Weights of a small GPT-style language model, trained from scratch on English Wikipedia: width 64.
Each number is 128 + 32 x the weight over its row's rms, rounded and kept within 0 to 255. Layers, rows and columns count from 0. Numbers have three digits each. The size before them is the row's rms in percent of the matrix's.

# layer 2 MLP gate, 192x64, rms 0.32, rows 105-147, columns 0-63
100:126106144135159140107090066114139131119106113087121158063136170160120174162096126169177136056107127158132173154079102139174155128134110143121195097088156097089114129182141136120166199134104085
088:117146102143181225174107182172118168048125095168187128142150122141160153096143162062116133149143084159129073105140169151119149152148101138125135124101121074144158108121139122109119137138081104
099:133153162122108130146132149146137152134119124114050127086099127145093132130060189168192177153121177193148144166072115177137129140132151142188068161146112139114076112167150157150137105134079138
102:079115166091096107173121121123156130121093128179133052086133156068089081105131132128146137135188148205143123106140120143094161083102126072128109145133090126072167118126179143144117097168121072
104:189052113102146153089154164195145145140055158120111158102142105152119147091143129184123140095124121146132108129191136143113088170128101132145164148159168149125083162113119190129135083064126168
106:111169072099073120145115120149150150144166104093120084122120080136101168161130174112168165074151144055103072083086125143160162097174122133092160146099115129163131140171123097133142042153127129
094:125202167152135086142120124204143123121078197142181074083089115129188147132134147102112159165140137126150188097058144097122132111104112127074105175134107119161132163127134086120109106152129157
098:189133155144118175209126124160107135113109113127147105108116121154089122125071159144129084162147114111176208125166179169145083127110117133111104111143096130197125136159130139100215116181099136
095:192092151093112155135100158100150149191165138088132137109175128140109159159140200117141166088133126100121143136120172058102068144152098075126148066130180117115112129091153123170145153180092113
108:165153129159070072124159075073172081123112138111136118136133135063164153075105177172107147084144122112098139067101097172125117142092098095142138172151092102162171094155105084139152117171122142
087:172159197118168138080100146144184112060147114185176126117140125100134117121077138150145094104123152166122121084099103146138142147115172193160101067116150110120221104137153096108124131095114143
105:179199153140127169121152137137117136135134120209150111132131169103112098133119056068136128114168119151124084116096114111106109142122090150116138079132114192151173134197174062078137115138161157
102:110093076126128141163097057170074142138114092116101120145124139130154069114131102110090119098124132214109181148135127132114130159158102179118192098134050176142137117092122177140158113159170112
108:147159131107111140078119083183164116084154161135120100091101122128137088076109160075154152157098172129098137117151066121095167157146131141147125186165110139098091115086137194185122180161084093
091:175149123088199174084098137112135111190115092127093119141117153092112159140136172134114109151176122143178172128112145124063129166172086171197129137122142144169152150135073098123098071086119146
107:152133180144198103108096147113052148121075143187138161082122087152169139090112077127106073134133121137112130141108108138138058086158093107145130203120112122100134117100150107119190138105171112
093:188154097192111103101106113198114098131144156132146120136107094166118148092131114135144130062113190061094127151150136113158140161123152147109103062154169147175177115101079129068116107092161123
096:076090179116145124152137131140087121120089150083172079166167195099117179141076163112150077127154143157163107108157117145082114142110113116136139167084092130171148058156137175177126157167096120
094:126089121100165148169149124202126059116065114103151145169155158123111144095037121129095123180141141140138128086080122157177202121149105129117138109129109136122092142134130172154160098094122066
091:129141102118156142153140070174104145204143121117120106155107127134188129107062093147126142103087158074136072166150158135105146193108056140152134104181137150131157096112127085077136100087123087
101:098204152108126131172150171110140113119132141145098119130126125130120130169153101122129108129204132147157087159155175165065107163137119113148115145112114121091210099165123109084204112166051104
092:140109107149147150094123166151077143086029109074133101121122166167199154075152146051124080133116106131180084098168093130173098160106126145105127152128113107128130081154117113093138137135142102
095:177135153068162093111137114202130138182142173106157122132205098098092154105086140144086134122157131088169182143151098149096133118134138111141120092130119147141087111097167174088072110070143165
098:124137137062104140148141093101143181132162151078186165119122136112172136133168114109130106096134100123151097119058157133052133122136075139191128152101128122139128143043101128096103110150148206
104:149170132193081098132135095086078083161115093142151133129152103105169125187148160079148125116139142156179137096130129139130104207120127122171145135143169116109154100152154126186166177139087053
099:133100138145118158143086107159141109154139121124153091068038137116181172170129162164170150072121129112120169087139154152124085146076176115149171180116097171166106142159132120098104107067124098
114:131099095111123142163144141077135105118119102073170118150126123079199167099077173167103072115142172110102133198116148183102113197163162119137131110134108188097170140155125146134147103120077105
105:150089064159151114137135089114108093124136165124119105108080131080153186102100151175102157198172099150131163134058118118151076112184138113183110157156102106153148142169104178164100097135142105
093:189136164101092071124127086051154127167139154132081172154115112131149141098154105133141094074115148179114173142119119132149074159067126138150166133092193090111094135144107094098156074105138153
090:186158116091188105104105099102069200104160117165114127113142152128120134091140076112101146149076109138186109090092152133156099137130214173123116143122120079087171131150110082122131109121132075
096:152134091126201154149104140102157118094077117129156146129068116136125149113157113100094129116205063105148143123115129184144118164134093106215101179166114103123138123138138171125167201097145103
101:139128186091178156113121087151164111103150113105147117107133193123151163167082105097094128095131227138165181164164111078122170156089124178128126149115122143109106107106125130065134152092167097
112:173121078162197190161088117093119178163093149119140167125156110149151135144099130124125139072158142137089149161103088100169110124121118105159153066102143155140104122076044156149154091145176112
095:123140086066118133115123092104075156075130126128143165153119153137071159156113125105097091102091130075108118066123167135094099052137167141096077127119107144056138126160156081107134084088112084
096:141113132133145138153113212141124072125100159150141078126190132147144133106121172099174158147145168079147097095177109095098128161112121101113056116137074083128150163135144105095184196108107096
112:112089147112169171138213163144138132066130126130076165140165170127151128098133127157113175172135145127127121133156098168125104164114080110172115145124075065162162112142093112133071127189078085
091:123162140161143177113194129095131128128142150111105147123091179117092106114077148071109136131135134102166160133213074180124131104107112157084144113100101160167196150129137162117124073053141133
102:176127114136153084120171101124107071141140093079130132160078131166160096144104101189173171048181143146184127119117087128164114150155084144162136127153130088155126186157144085126147081107114104
113:116096120146102162105157167110146079124097114079090140140146089121091134194157116096132148123094094154120138088159093200109094183128127171164079179118117074136195109119140121175164109104090169
096:147156131193103127158177137183111152157126148129132085144165081118133108190145133155165076140128179138138107047113140152148054112137149075158100106148110084127159112126173124114162162114146061
093:120109123126125145088162130151151123140085145133112099137138205046111145125091184128071185154097072172126095121180118201101148143170120130110128121144106146104117124110149121186080144086167174
100:169146164135124167177110129115167154122144103173059151127124161114093125151098112107146161099094139158162146070156029111134142150117135155136171140112139156194107175163052138122138102129111078
104:129105120051142163109164133130181128091107190149138121160115190110102162107144207165126110093102140115141180113177123161090123133151104191121136165150187147131150137180134129138145101104062112